{
  "n_layer": 12,
  "d_model": 768,
  "n_head": 6,
  "n_kv_head": 6,
  "head_dim": 128,
  "d_mlp": 4608,
  "vocab_size": 22710,
  "activation": "gelu",
  "norm": "layernorm",
  "norm_place": "pre",
  "norm_eps": 1e-06,
  "positions": "rope",
  "rope_base": 10000.0,
  "rope_fraction": 0.25,
  "qk_norm": false,
  "attn_scale": 0.0884,
  "bias": "all",
  "tie_embeddings": false,
  "parallel_block": true,
  "init": "normal",
  "init_std_qkv": 0.0204,
  "init_std_o": 0.00417,
  "init_std_up": 0.0204,
  "init_std_down": 0.0017,
  "optimizer": "adam_variant",
  "lr": 0.00037,
  "beta1": 0.95,
  "beta2": 0.95,
  "weight_decay": 0.13,
  "lr_head": 0.00394,
  "grad_clip": 0.5,
  "warmup_steps": 372,
  "schedule": "cos",
  "final_lr_fraction": 0.0,
  "batch_tokens": 65536,
  "seq_len": 1024,
  "doc_mask": true,
  "train_tokens": 1046000000,
  "steps": 15961,
  "dataset": "wikipedia_en"
}
Each number is 128 + 24 x the weight over its row's rms, rounded and kept within 0 to 255. Layers, rows and columns count from 0. The size above them is the row's rms in percent of the matrix's.

# layer 6 MLP up, 4608x768, rms 0.0288, rows 2383-2436, columns 256-383
size [ 99 102 103 102  99 101 102  99 100 100 103 100  97 102 103  95 101 102 101 105  94 104 104 103  97  86  94 104 101 104 112  99 100  99  99  95  97  97  96 103 100 103  95 100  97 100 105 102 102 106  99 100  99 100]
[[126  99 119 118 150 110 176 138 141 131 144 104 128 102 163 169 141 102 158 100 164 113 114 119 152 109 135 144 151 128 130 114 128 136 152 123  95 170 124 152 135 131 158 112 128 137 118 121 169 137 138 120 181 153 136 133 158 123 108 142 152 183 111 114 149 165 127 169 147 114 146 103 149 109 162 131 100 106 161 129 151 128 117 154 120 128 107 124 111 118 160 119 129 146 137 121 137 122 157 139 120 146 146 120 201 107  74 119 129 106 130 106 143 106 121 158 156 107 138 111  53 167  85 112 112 100 120 104]
 [122 113 108 164 129 122  94 121 157 107 107  90 141 133  99 129 126 127  97 116 144 139 103 113 150 116 111 179 204 147 155 114 140 118 121 131 178 148 167 123 137 122 154 134 148 121  90  95 112 126 118 145 139 180 134 163 139 161 113 166 126 134 169 134 105 119 140 130 108 127  82 130 143  97  65 151 111 108 116 135 108 160 133 128 124 150 102 109  85 158 142 146 147  96 146 103 125 141  93 116 145 161 124 139 165 156 155 120  87 134 115 122 121 118 129 124  94 156 119 122 128 127 135 149 137  71 128 155]
 [105 120  78 131 177 119 147 112 157 174 134 117 159 142 169 111 154 155 124 129 124  62 146  96 112 154  97 130 128 131 131 138 125 113 124  52 118 136 140 138  93 112 166 131 114 148 115  75 115 155 168  86 141 142 107 140 107 156 139 139 120 130 118  81 151 122 156 161 196 161 156  62  99 101 118 130 116 127 188 130  93 110 130 149 129  94 149 132 130 110 147  92 161 138 132 148 143 136 138 158 120 104 122  79 123 118 159 153 162 138 164 142 122 140 145 147 150 123 146 111 128  99 142 137 127 111 133 142]
 [143 101 138 125 115 151 177 110 165  92 131 161 177 130 144 104 126 120  99 120 102 114 113 135  84 127 135 156 147 154 135 146 125 141 101 116 137  96 123 133 136 157 127 117 122 113 100 159  78 204 147  96 142 122 134 144  81 153  90  92 112 112 108  98 102 126 159 128  97 124 120 123 165  92  97 128  95  93  84 135 115 116 161 137 138 165 130 124 111 154 114 132 126 142 147 116  93 110 123 129 150 106 128 159 136  88 152 110 150 153 105 146 117 116 134 127 122 165 135 109 101 172 136 182 119 143 124 140]
 [111 103 127 129 130 142 120 115 124 207 136 116  89 131 149 161 105 143 116 167 112  98 111  72  92 147 131 138 140 143 126 154 107 124 104 158 143 137  98 102 135 135 149 132 108 114 110 120 135 103 142 138 142 172 125 146 140 127 113 170 107 117 115 164 110 132 121 165  97 124 133 141 153 130  85 152 181 143 129  96 121 142 113 117 115 116 134 138 116 137 142 105 142 102 141 114 105 119 111 143 190 116 142 114 117 132 122 125 144  75 125 134 148 120 151 126 116  96 174 106 123 142 142 139  94 117 129 101]
 [ 68 124 134 126 135 167 149 121 130 148 133 146 105 146 165 178 135 129 142  80 108 128 131 135 150 141 135 162 181  72 143 142 140 142 104 138 128 144 120 109 110 119 133 156 105  84 143 147  63 158 120 180 110 178 131 189 139 153 115 115 149 114 161 108 131 108 125 117 109  83 136 125 177 114 167 125 108 117 157 139 149 171 118 116 134 133 113 122 130 142  93 124 115 158  97 155 125 133  62  99 148 121  83 134 159 150 171  95 110 103 116 148 120 165 161 142 122 113 114 145 151  75 116 138 129  91 161 135]
 [102 152 130 152 147 165  97 151 125 176 142 145 159 135 128 124 130 104 104 165  83  77 134 117 121 158 138 147 135 139 127 139 104 156 112 158 139 129 138 128  91 173 114 161 127 149 140 122 141 148 137 112 132 130 118 107 103 163 135 130 121 128  97 106  86 132 113 141 136 118 148 110 131 133 149  73 122 107 130 148 132 131 175 156 151  82 128 102  90 117 147  90 118 156 138 126  98 140 115  94 123 131 103 149 150 141 158 139 144 178 138 116 153  95 186 108 140 139 149 142 161 118 142 173  84 113 154 101]
 [106 125 129 137 114 127 118 146 165  82  99  93 118 123 118  82 139 147 159 151  93 102 107 131 168 113 129 184 140 117 125 115 144 156  97 142 131 132 100 148 132 102 129 160 117 103  95 115 132 137 121 137  99 102 128 155 166 136  86 184 132 131 128 172 126 142 115 138  72 110 127 188 150 151  82 110 147 101 152 106 103 128 116 105 145 144  99  98 114 139 115 156 135 165 101 109 155 119 122 125 101  97  83 141 141 104 149 128 132 139  78 156 147 127 102 111 167 114 121  96  91 139 133 135 126 135 113 119]
 [134 128 162 177 145  91 126 135  81 139 130 122  94 138 160 132 164 135 123 113 159  73  98 101 163 158 109 134 116 121 120 132 142 132 113 136 146 133 132 134 146 111 111 123 103 198 118 154 138 153 119 154 101 137 145 123 145  93 135 152 112 121  80 149 119 135 104 140 155 179 130 119 105  98 143 141 116 103 151 157 130  95 112 128 110  99 109 124  76 138  91  98 113 111 142 131 133 135 119 110 172  90  88 170 148 139 111 108 146 131 119 159 130 138 165 135 104 140 136  89 133 144 164 131 144 106 133 133]
 [180 166  75 114 151 146  91  91 144 106 131 116 163 121 131 149  95 134 159 125 107 127 121 129 117 129 170 153 116 167 154 111 139  91 121  79 141  71  87 130 122 149 122 146 136 162 126 130 133 112 125 159 132 144 132 140  64 115 137 118 158 166 127 129 119 110 117 117 121 134 149  98 123  91 140 135 129 117 133 120 159 162 124  91 148 128 117 108  90 143 142 153 114 112 105 119 151 114 148 152 118 132 114 122 120 125 121 121  79 147 142 115 128 105 156  71 118  97 157 127 127 114 157 153  98  92 173 160]
 [166 131 144 121 166 107 116 133 108 140 164 123 150 107 184  81 146 169 129 100 114 118 136  80 167 151 121 126  98 110 131 134  95 119 107 166 129 146 116 150 103 126 144 136 111 153 108 108 137 135 149 159  94 167 140 109 127  94 103 116 160  96 117 108 122 177 132 151 115 115  87 118 166 150 120 132 133 126 147 102 102 149 144 131 119 218 133 133 144 130 153  98 150 112 103 132 105 106 118 113 142 116 123 150 122 144  98 147 135 165 154 117 125 150 151 114 133  83 187 127 142 133 145 121 121  95 140  87]
 [155 113 155 160 189 129 177 130 167 119 127 148 162 138 134 118 130 144 159 153  73 123 115  92 139 134 137 146 175 123  98 109 131 129 126  89 128 117 113 122 109 114 121 115 143 129 149  85 174 150 134 154 117 179 133 132 104 134 117 118 126 130 114 105 103 143 113 134 125 172 117 187 147 107 122 118 156 140 129 107 134 101 128 127 116 165 155 124 125 138 108 134 147 142 132 109 111 100 158 110 146 105 146 143 146 128 129 168 173 142  85 158  98 106 150 124 119 134 123 113 135 115 115 152 127 131 155 135]
 [136 119 144 100 130 143 113 117 137 109 112 164 120  99 163 112 143 155 163 168 161 122  85 131 131 149 125 150 161 117 122 186 130 123 151  95  76 118 139 147 129  77 120 142 114 128 131  94 115 138 122  92 111 146 157 177 118 122 119 125 150 120 140 149 152 159 126 117 108 194 164 137 117 182 127 112 164 123 113 145  87 127  92 147 131 106 102 149  75 118 124 152 113 119  98 175 138 123 142 156 133 151 120 109 125 102  93 179 129 132 101 122 114 136 119  92 116 113 129 134 185 149  81 118 150 112 145 101]
 [124 138 122 148 110 130 137  78 133 117 141 161 147 134 144 164 119 147 158 117 110  95 145 140 119 127 118 106  70  92  98 140 118  89 180 126 105 141 119  89 120 138  98 138 168 143 147 135 143 127 124 138 127 136 174  96  85 103 150 150 145 112 127 123 111 124 169 105 132 143 112 117 120 118 125 111 158  87 145 117 100 147 153 138 159 105 123 132 186  94 151 114 192 155 153 121 178 137 141 109 143 159 103 164 158 139 180 118 171 124 112  87  82 145 154 136 129 100 137 102 186 105 110 136 118 106 195 143]
 [185 155 107 123 112 134 136 143 139 161 114 151  95 146 116 136 180 152 137 133 151 152 142  98 128 116 126 135 101 167 153 132 149 143 127 132 115 114 127 111 141 142  81 123 197 156 141  66 162 127 143  99 136 147 135 114  85 132 168 170 133 159 142 165 118 134 124 137 133 118 176 139 129 119 156 114 114 103 173 141 131 106 154  79 122 123 116 111 131  92  89 130 129  68 123 147 143 139  98 144 122 132 131 121  94 148 129 129 141 115 160 150 110 157  84 136 121 136 105  30 146 110 106  73 132 109 126 145]
 [134 127 127 119 152 111 113 103 103 127  63 157 114 125  92 142 148 108 133 143 110 119 108 141 135 162 141  98 122 144 125 175 126 148  99 122 150 116 111 135 125 171  75 166 135 143 144 127 114  85 118 123 115 133 142  76 107 155  70 151 149  95 107  87 121 134 151 151 145 173 143 137 131 108 170 100 134 112 138 102 138 133 113  94 142 137 119 139 136  94 106 120 141 127 138 193 126 125 167 101 144 156 119 111 170 132 155 109 156 106 115 121 114  77 117 127 170 105 169 124 123  98 117 133  69 124 139 163]
 [145 172 129  98 133 176 107 132 120 127 142 143 128  93 131 116 160 181  72  83 150  79 116  81 171 152 111 157 110 161 148 105 161 135  83 123  82 117 127 143 185 114  90 136 134 141 128  95 138 149 139 122 152 139 132 150 106 144 130 162 109 121 123 113 102 121 135 133 153 171  75 148 140  87 123 124 126 101 123  84 116 130 127 118 123 146 122 170 118 123 153 122 134 121 108  96 121 133 109 140 130 117 125 136 128 127 155 142 124 176 117 124 128  80 116 133 171 143 142 148  86 161 125 136  98 163 110 138]
 [122 145 126 128 117 135 104 133 114 158 105 151 182  59 139 151 137 121 113 128 130 155 137 118 151 138 125 160  74 172 193 189 141 123 102  81 143 203 117 165 134 148 142 101 113 104 102 118 150 139 161 130 122 118 127 129 122  93 127 141 136 184 119 169 107 159 156 145 142 163 145 128 141  87 122 127 134 108 116 101 130 128 170  73 128 120 124  98 132 165 211 132 115 127 125 150 145 154 134 123 105 107  94 110 129 147 190 144 134 109  88 132 133 141 142 157 126 102 146 161  96 154 107 104 101  83 164 133]
 [142 204 114 112  70 184 124 118  88 114 146 101 116 109 121  88  91 112 138 100 117 129 142 111 120 114 104  96 109 116 121 126 118 147 151  94 118 159 129 113 139 181 122 126 132 151 147  97 129 130 162 119 120 135 154 176  90 129 117  84 158 100 131 137 147 159 120 128 161 158  98 160 129 147 112 115 115 170 118 131  85 150 124 126 135 144 142 145  90 141 137 115 134 156 150 154 137 144 136 107 180  90 117  88 177 109 138 145 132 128 134 143  85 135  92 119 169  93 127 133 115 129 148 172 139 148 160 110]
 [121 102 141 115 149 132 103 127 132 153 101 107 147 145 110 149 152  99 155 116 139 118 122 129 155  61 135 136 120  84 136 132 147 154 123 104 145 120 148 141 108 122 112 101 122 134 121 123 108 161 134 152 131 127 120  86 141 119  84 172 109 160  61 141 122 111 117 131 102 120  91 145  91 130 130  98 115  74 131 123 138 110 175 123 113 133 162  98  84 123 136 126 122 133 105 102 125 138 123 151 125  90 118 108 125 124 180 134 163 143 155 137 137  75  99 130 155 109 139 143 114 120 116 168 140 145 108 114]
 [142 140  61  88 159 154 163 115 129 143 133 164  98 158 145  91 101  86 129 108 109 137 148 108 121 117 182 123 167 145 125 125 103 119 156 119 166 108 125  70 117 139  72 135 145 155 171 147 129 134  94 146 122 125 146 162 169 102 102  98 131 113 107 118 118 161 117 116  91 132 167 126 142 110 111 122 120 106 108 148 141  92 112 121 119 135  91  92 139 146 138  77 114  72 165  95 120 140 129 137 137  97 110 110 169 110 107  95 136  98 166 109 136 128 140 145 101  97 144 133 146 121 153 154  96 177 184  98]
 [111 100 170 131 139  96 156 108 106 145 162 154 161 128 199 136 158 118 111 124 109 113 145 112  95 146 132 109 111 174 150 215  98 137  93 131 105 123 112 101 142 145 118 147 162 140 112 160 128 131 131 144 145 156  83 127 125 144  96 177  95 138  75 134 126 120 131 142 133  97  99 162 129  92 122  87 144 128 118 106 133 117 104 150 157 121 115 116 167 142 102  93 122 149 125 147  94 150 170 123 139  77 133 144 123  79 117 194 165 147 140 161 127 117 125 158 123 141 109 113 134 152 159 156 148 151 141 142]
 [ 78 104  93  94 154 104 134 137 134 125 126 150 182 182 121 143 118 158 136 140 126 142 106 149  97 147 122 166 146 116 113  88 129 127 178 122 159  98 140 137  77 109 140  77 144 153 137 113 151 122 150 136 115 155 160 134 139 143 126 143 157 142 120 115 109 110 115 121 117 154 140 128 138 177 172 119 135  79 177 132 176 134 134 127 156 107 156 132 127 149 145 113 148 131 152 109 127 136 130 123 134 127 140 158 146 136 136 143 133  98 110 130 166 123 125 170 136 160 134 106 126 159 124 160  82 124 141 132]
 [ 84 106 132 120  85 120  99 109  92 130 127  99 121 166 146 140 114 139  92 122 126 121  89 125  91 127 129 107 124 145 110 115 128 125 160  78 121 126 169 150  92 134 115 135 111 117 101 134 116 122 112 140  87 138 146 195 116 153 106 140 123 120  74 119 156 123  84 128 108 116 142 123 154 146 152 123 157 134 133  93 131 148 134 149 147 178 112  64  90 131 112 155 150 124 112 105 154 126 121 103  93 156 128 161 144 108 126 129 101 141 102 119 116 135 100 118 149 141 118  85 134 101 126 149 149 126 140 134]
 [ 59 130 128 136 153 201  96 133 141 135 181 134 155 140 160 138  98 120 149 130 125 136 143  95 162 129 132 115 129 106 120 170 171 105 148  87 121 157 144 124  65 118 145 149 151 126 133 101 126 106 121 135 142 201 144 147 153 152 142 100 128 153 124 163 115 136 105  96 121 115 104 126 149 133 174  81 146 143 175  77 114  91 110 130 149 106  72 111 111 126 152 116 153 123 113 201 135 145 140  92 119  96 122  83 129  94 115 163 105 133 102 137 136 121 118 145  64 119 144 111 154 129 135  97 119  83 141  86]
 [115 115 137 116 102 134 133 165 121 130 120 104 150 139 173 132 136 125 145 132 122 141 148 134 138 152 134 134 136 139 103 153 135 142 106 109 121 109 109  75 172 133 123  70 129  80 157  99 114 116 128 138 144 113 126 116  94 141  99 117  96 102 127  94 146 128 118 174 172 150 123 124 162 113 118 163 163 180 149 115 170 132 151 142 123 111  95 171 111  94 110 114  91 135 141 157 135 113 149 121 152 155 124  55 145 133 171  97 104 170 132  89 125  94 126 125 147 149 154 148 145 129 136 126 125 141 181 138]
 [127 139 147 120 155 134 162 182 135 128 110 127 123 168  84 133 106 127 143 107 134 112 117 136 114 126 116 124 117 111 140  94 148 167 110  61 115 141 128 120 137 153 121 139 163 120 167 111 120 141 156 148 117 121 127 174 134 129 122 120 189 130 108 155 161 136 121 134 137 129 131 111 102 147 151  75 136 114 179 179 175 135 119 112 106 109 158 121  73 138 152 174 131  96 132 146 115 123 136 132 100 113 152 133 148 133 129  80 104 128 111 139  81 116  90 118 151 131 149  95 128 106  96 145 107  66 128 140]
 [109 209 130 143 137 153 157 130 126 132 178 133 137 125 142 109 158 112 134 123  79 112 130 135 112 109 101  92 118 130  94 140 126 156 136 138 130 144 160 153  89 141 141 186 157 164 133 142 171 115 162 117 131 147 128 128 124 110 138 142 142 125  85 119 103 152 119 137 155 141 129 107 126 126 137 169 103  98 125 106 114 134 133 103 120 170 135 120  99  97 122 120 122  82 119 142 113 110 120 130 135 109 163 156 141 128 117 143  96 165  93 127  99 168  95 110 122  82 134 126 101 121 126 144 121 121  80 105]
 [ 87 137  96  97  93 125  96 133 112 130  83 152 184 133 150 133 128 128 110 108 115 108 155 116 142 165 141 139 159 121 115 120 148  85 107 137 175 177 104 122  75 149 141  93 126 116 171  97 125 113 135 115 117 132 131 183 116 117 179 144 144 120 115 121 144 140 123 149 146 111 175 163 110 133 166 155  92 127 174  95 128 109  92 128 127 169 162 174 127 139 137 177 116 130 109 111 208 119 181 158  99 145 119 104 149 110 207 139 109 140 127 117 130 125 101 152  82 151 118 155  93 131 106 144 115  90 133 130]
 [109 116 145 133 172 138 128 147 135 138 110 117 167 121 171 110  75  89 187 158 115 166 146 130  94 124 160 105 124 155 134 164 137 144 104  85  96  94  83 135 127 162 145 140 168 100 156 138 128  99 197 117 142 110 171 120  96 114  89 134 119 145  82 121 137 132 121 101 135 144 136  91 119 112 146 137 129 112 109 142 150 159 143 172 113 140 131 102 131 125  92 153  78 133 101 193 149 101 166  99 112 116 139 119 165 104 104 144 117 132  94 142 114 140 140 105 116 144 159 110 147 158 148 131 103 108 154 128]
 [ 96 148 133 151 129 140 142 145 112 126 150 150 155 143 109 131 101 149 104 137  68 128 142 103 118  95 126 125 125 100 144 148 126 135  84 135 157 154 144 145 115 141 148 153 142 124 139 155 108 102 173  66 130 138 143 141 116 119 161 138 112 150 112 148 123 178 153 101 154 152  96 157  93 127 146  94 123 121 126 138 161 104 105  64 167 146 127 105 114 119 123 162 107 129 117 180 133 128 126 109  77 120 131 118  91 127 148  88 140 100 111 127 108 110 172 145 111 120 116 115 134 130 146 133 114 155 136 153]
 [ 89 112 186 128 141 154  61 108 162 133 109 156 150 108 116 152 131 134 114 138  97 107 167 104 106 129 109 115 119 154 123 137 117 109 112 153 152 150 115 138 156 132 132 177 152 148  90 114 160 157 140 130 148 109 163 121 137 170 112 133 109 150  91 105 131 140 136 130 127 137 109 141 148 111  94 143 156 128 128 127 117 101 104  99 131 124 137  94 162 159 124  74 145 133 142  96 118 134 154 145 147  86 143 132 177 129 158 153 115 122 120 124 129 144 147 104 124 108 140 129 123 138 125 107 130 118  81 112]
 [125 135 131 137 120  84 131 150 139 122 132  84 147 132 178  91 126 150 107 143 135 168 153 111 111 110 142  95 158 100 153  78  93 125 104 121 149 128  83 133 109 105 115  93 152 147 129 113 104 140 141 143 124 141 116 108 133 118  93  89  96 116 109  98 117 118 114 142 126 120 137 137 120 117 117  92 115 162 162 160 128 122 136 138 134 101 115 109 111 112 112 139 107 120 115 127 120 118 125 184 139 109 147 123 138 116 130 185 122 125 120 110 107 129 126 142 164 109 152 129 112 113  95  78 108  99 129 168]
 [132 216 124 135 142 115 145  89  88 168 114 119 126 151 155  85 141 125 145 110 110 161 134 131 182  88 114 169 121 109 131 143 113 104 136 117 140 125 141  96 116 136 138 104 129 131 134 117 101 107 121 110  86 141 145 117 146 124 154 135 127 145  97 112 154 146 141 155 128 181 106 133 118 136 142 158 131 141 127 165 125 119 123 117 140 164  99 164 113 124  64 135 115 180 114 128 153 134  93 132 105 100 102 153 171 146 114 136 108 148 155 125 117 121 111  83  76 103 123 122 103 144  93 170 133 126 132 162]
 [133 140  97 160 152 146 152 106 162  67 125 108  94 129 104 135 127 112 191 165 132 126 172 150 105 108 137 123  81 133 137 134  88 123  95 110 133 150  88 152 101 155 131 123 154 121  92 160 135 164 138 138 112 109 173 127 121 114 135 135 124 113 135 133 132 129 133 141 176 146 152 118 177 136 185 144 115 101 115 118 127  93 129 139 102 183 125 126 139  73 123 135 134 132 143 189  85  83 137 132 102 142 139  88 151 117  75  99 165 107 124 124  91 142 104 138 138 139 119 134 156 168 119 115 135 134 128 157]
 [101 110 132 128 168 129 139  91 148  92 170 118 116 135 122 123  93 135 152 153 124 123  92 134  90 138 168 149 165  92 126 104 153 131 126 133 105 113 102 144 136 114 119 135 162  95 132  84  83 164 148 134 175 113  96 122 114 132 110  95 148 144  95 127  95 148 116  92 140 190 146 142 136 138 103 120 139 159 174 119 102 116 112 132 168 147 137  74  91  92 122 119 150 115 127 158 127 141 121 106 122  89 103 169 152  90  93 132 182 138 165 109 190 151 126 107 131 121 144 114  85 124 156 155 116 119 116  72]
 [ 67 146 132 131 112 141 115 113  95 122 148  93 158 114 190 106  74 105 141 134 147 140 137 129 154 120 145 133 137  98 115 106 139 184 110 137 137 145 116 108 101 107 135 109 137 162 117 152 106 144 150 145 131 140 180 137 120  71 107  86 116  88 139 119 104 214 124 118 115 102 130 132 163 120 155 152 122 129 154 134 162 111 147 122 123 169 114 130 125 153 129 126 128 158 118 129 120 105 114 168 125 140 118 119 165 103 122 156 114 108 158 131 123 169 120 140 125 109 155 164 128 118 130 156 158  99 157 108]
 [104 109 114 107 180 122 122 121 139 167 122 144 128 148 146 181 128 152 144  98 113 122 138 128  89  87 113 132 116 114 157 111 130 164 183 120 101 150 132  83 112 122 104  76  91 155 165 144 108 122 129 179 107 113 157 148 163 124 133 105 163 117 132 147  92  95 123 187 111 125 104 143 146  92 119 155 152 126 181 107 128  67  70 130 139 151 153 157 112 174  84 121 157 136 131 114 122  99 122 106 121 142 149 128 133 165 171  90 146 138 138 138 115  96 121 131 124 143  91 153 100 154 150  88 135 107 141 138]
 [ 90 111 143 117 171 115 110 160  92 118  99 163 114 117 145 138 104 111 115 103 129 110 120 146 108 143 154 159 142 128  84 141 162  99 130 127 154  74 122 143 112 145 141 110 135 135 119 144 101 113 173 109 136 130 119  92 101 164 133 142 121  89 130 145 143  84 141 141 140 129 163 113 151 102 181 106 146 161 167 155  95  99 172 117 130 113 112  77 149 145  95 109 207 131 119 119 131 146 134 117 111 137  94 133 158 137 146 122 152 149 150 127 125 103 156 150 142 141 123  91 154  99 130 127  88 153 160 145]
 [138 142 137 116 123 107 150 155 143 134 106 140 102 106  92 138 118 125 149  82 110 146 139  94 130 172 132 120 172 103 112 112 177 131  99 114 122 126 154  93 121 189 118 137 113 122 141 139 151 147 146 110  98 138 132 129 144 113 105 133 155  92 110 134  72 129 123  91 137 115 126 122 140 129 190 126 110 120 129 116  94 131  98 118 128 131 127 146 116 122 113 150  79 159 124 127 154  74  77 119 133 121  97 159 163  74 148  98 150 153 120 126 156 125 124 149 141 146 109 121 148 139 119 140 107 147 115 157]
 [ 82 126 136 143  84 118 163  88 126 100 114 150 119 131 122  93 135  86 115 111 136 131 159 133 145 124 129 112 134 103  54 145 112 125  97 128 100 157 136 107 101 129 155 100  97  99 134 127 127 143 149 147  65 159 146 152 110 119 103 106 133 127 106 136  51 114  87 132 128 142 104 141 121 110 175 102 111 132 165 109 126 139  69 113 163 140 154 118  99 119 119 156 154 179  86 161 111  99 115 130 138 165 130 162 133 132 129 120 161 157  82 150 120 109 116 167 116 158 128 147 151 134 110 150 146 115 123 162]
 [121 164 114 139 139  98 140 126 138 161 161 133 118  82 112 146 137 155 129 149 142 119 135 110  93 123 166 134 122 113 134 152 122 121 166 112 213  98 122 143 170 137 137 117 101 118 125 149 133 159 117 134 154 128 103  98 115 153 137 140 120 160 136 149 108 121 110  96  99 114 110 137 115 136 126 127 137 136 133 153 139 124 108 117 164 152 121 142 103  85 121 115 172 122 136 116 122 145 123 139 124 143 143 139 111 134 125 132 130  77 141  99  82 134 120 143 132 161 101 150 150 105 135 113  71 143 156 130]
 [132  98 139 145 139 163 119 162 107 134 114 156 210 124 153 154 137 165 137 133 142 115 148 144  89 117 111 105 137 120 152 142 137 175 172  79  98 128 143 146 135 131 114 142 145 162 141 164 178 167 140 123  95 138  90 167 120 123 105 151 138 130 142  78 118 134 123  85 133 138 134  83 143 144 118 109 109 143 129 148 109  82 150 105 142 142 118 164 141  93  95  76 161 140 137 117 159 138 161 123 177 128 135 133 100 122 125 156 131  92 142 160 158  98 124 151 141  82 124  87 154 120 152 152 158 127 141 132]
 [ 57 139 111 114 122 139 109 149 102 133  96  99 145 147  99 140  90 127 212 139 120 133 157  99 101  99 131 141 173 104  91 101 121 144 108 116 136 175 130 128  95 162 170 131 114 139 129 133 110 133 154 146 121 141 158 159 162 135 103 124 163 106 146 138  88 174 107 131 133  89 138 121 106 152 106 117 116 142 127 147 145 112  98 118 102 136  85 136 122  91 173  92 118  91 137 124 190 140 161 122  90 118 141 151 113 123 159 112 137  91 132 112  71 144 137 153 135 107 136 132 112  98 157 130 101 119 140 129]
 [126 137 135 113 115 112 119 133 119  89 113  92 102 122 112 113 143 184 114 174 118 133 124 140 145 123 103 127 118 150 117  99 141 108 122  93 149 137 126  83 112 155  73 143 105 109 133 162 107 108 132 117 138 178 126 136 102 153 173 111 122 170 125 172 134 151 136 139  80 146 140 119 152 147 158  96 128  90 146 180 122  98 134  95 153 143 127 119 104 107 110 123 136 112 113 148 151 140  59 113 142  85 110 121 116 164 132 164 134 125 124 114 140 110 128 135 120 154 125 112 161 207  88 181 105 143 149  95]
 [130 113 128 112 126 151  83 165 112 125 142 142 168 137 129 117 110 158 127 121 100 168 155 153 135 109 103 112 165 156 118 130 154  84 117 131 105 135 102 151  98 127 143 139 127 135 129 147 150 126 131 126  96 148 126 122  99  97 128 119 147 145  80 161 137 164 130 105 126 123 113 139 128 150 142 142 138 120 127  90 120 114 139 136 139 151 134 113 150  74 157 124 130 129 128 136 157 144 188 130 105  80  95 118 144 161 122 125 122 130 130 138 135 152 112 138  98 102 147 155 111 127 125 146 151 111 146  76]
 [109 164 131 101 145 111 139 124 101 135 121 115 101 179 126  88 121 147  99 163 117 107 114 149 173 131 139 126 156 135 166  97 155 104 131 146 128 152 130 100  69 144 127 132 134 112 157 122 140 117 155 152  99 132 130 137  84 218 122  96 138  83 110  90 109 111 118 150 123 145  84 174 133 140 165 129 124 114 136 130 121  95 102 101 114 156  99 112 132 142 121 153  81 108  95 133 170 157 175 119 172 132 122 118 141 169 165 129 105 129 144 124  76 152 108 113 173 120 151 100 105  90  96 220 145 100 154 142]
 [ 99 105 153 124 161 175 121 139 111 115 188 160 166 137 153 165 141 119 136 144  78 120 137 158 123 111 166 147 157 106 104  99 159 130 114 131 109 143 124 115 144  99 116 128 142 129 138 140 135 122 143 124 139 112 142 158  93 135 123 118 100  92 116 122 158 141 160 125 139 135 115 114 128 108 145 121 101 171 143 118 100 137 149 130  99 118  91 116 104 103 119 122 133 150 134 124 122 115 122  82 121  99 110 131 108 123  99 146 133 160 123 155 112 113 160 117 167 123 169 102 128 130 134 112 140 156 129  85]
 [174  99 104 133 111  68  94  97 132 122 139 142  86 155 147 107 152 115 114 129  98 129 102 106 130 157 156 163 126  91 145 127 157 120 135 150 146  99  96 124 156  97 124 121 123 169  94 138  71 120 137 197 136 179 135 141 147 100 102 124 140  86 119  82 126 105 104 129  98 131 107 149 185 115 137 163 147 138 121 134 113 148 137  95 126 142 134 172 159 145  86  85 104 134 122 118 117 174 105  69 167 118 119 124 125 130 131 119 155 115 135 131 158 122 137 170 152 132 118  84 148 158 108 152 156 128 158  99]
 [138  90 119 132 156 164 116 139 132 156 143 126 130 119 125 122 118 132 116 131 123 119 140 116  51 127 115 165 100 146 140 137 122 126 142 107 142 116  87 147 119 135 186 152 108  90 110 157 178 112 189 193 107 108 135 178 122 132 128 139 164 120  95 138 145 144  96 158 117 159 133 100 158 124 158  95 150 126  93 146 132 142 150 156 140 143 162 137 189  95 137 129 127 120 105  85 157 115 104 115 135 131 146 107 125 128 132  76 158 105 171 147 118  98 181 115 105 108 178 150 149 104 115 102  78 103 165 115]
 [146 117 118 115 134 144 117 135 139 176 144 147 172 125 162 126 118 160 127 100 159  82 120 107  94 133 136 113  99 107  86 143 146 120 109  97 134 108  85  71 129 119 115 110 109 110  95 103 131 126 125 117 116 127 128 134  86 117 118 129 148 162  85 142 117 144 161 146 151 150 154 133 129 129 117 120 169  76 133  87 137 127 112 127 175 145 142 119 168 115 121  72 132 143  84 108 167 113 136 178 118  65 119 126 155 112 108 175 168 133 112 144  61 120 129 111  92 116 164 157 113 134 110 116  89 146 114 128]
 [122 105 115 135 123 142 112 147 120 151 146 111 171 114 138 152 158 175 121 125 120  93 179 107 161 120 183 104 143 154 126 117 114 103 130 118 114 143 121 116 123 181 144 115  90 127 138 122 111  98 137 115 143 125 140 146 134 135 142 113  91 154 145 118 140 124 129 136 112 141 106 123  97 115 157  85 130 160 101 158 129 103 141 126 160 138 140 141 137 118 122 126 126  97  78 143 151 122 129 141 133 125 115  97 110 182 102 143 122 120 130 118 172 105  85 171 134 112 141 112 134 120 105  99 108 113 172 156]
 [ 94 119 132 110 128 143 110 115  77 109 150  91 167 166 122  90 120 136 140 148 139 118 151 120 168 104 113 166 147 129 167 126 130 115 157 112 105 106 106 139 149 119 135 139 163 131 118 124 136 126 155 150 106  85 132 134  98 130 128 133  91 148 120  97 158 103 148 136 163 136  99 135 152  63 134 133 141 110 119 117 120 128 100 140 145 113 105 120 126  95 158  89 122 116 143 133 114 149 134  99  85 145  99 119 105 124 136 134 121 133  79 147 157 105 129 131 117 144 178 103 145 154 109 121 136  90 112 122]
 [139 161 116 109 119 151 123 153 153 173 132  87 116 124 139 150 128  98 140 134 135 126  86 104 130 141 102 152 123 131 159 130 154 116 102  87 107  99  85 117 136 126 114 105 114 128 118  87 135 141 117 115  96 106 105  99 176  74 126 148 131 145 149 148 141 128 124 139 137 141 122 112 172 109 127 107 132 141 108 108 142 135 125 123 100 152  89 109  98 144 155 173  91  66 104 137 130 110  96  99 157  95  92 109 136  96 120 150 130 140 142 146 120 148 115 131 129 117 136 115 100 128 146 122 122 102 129 167]]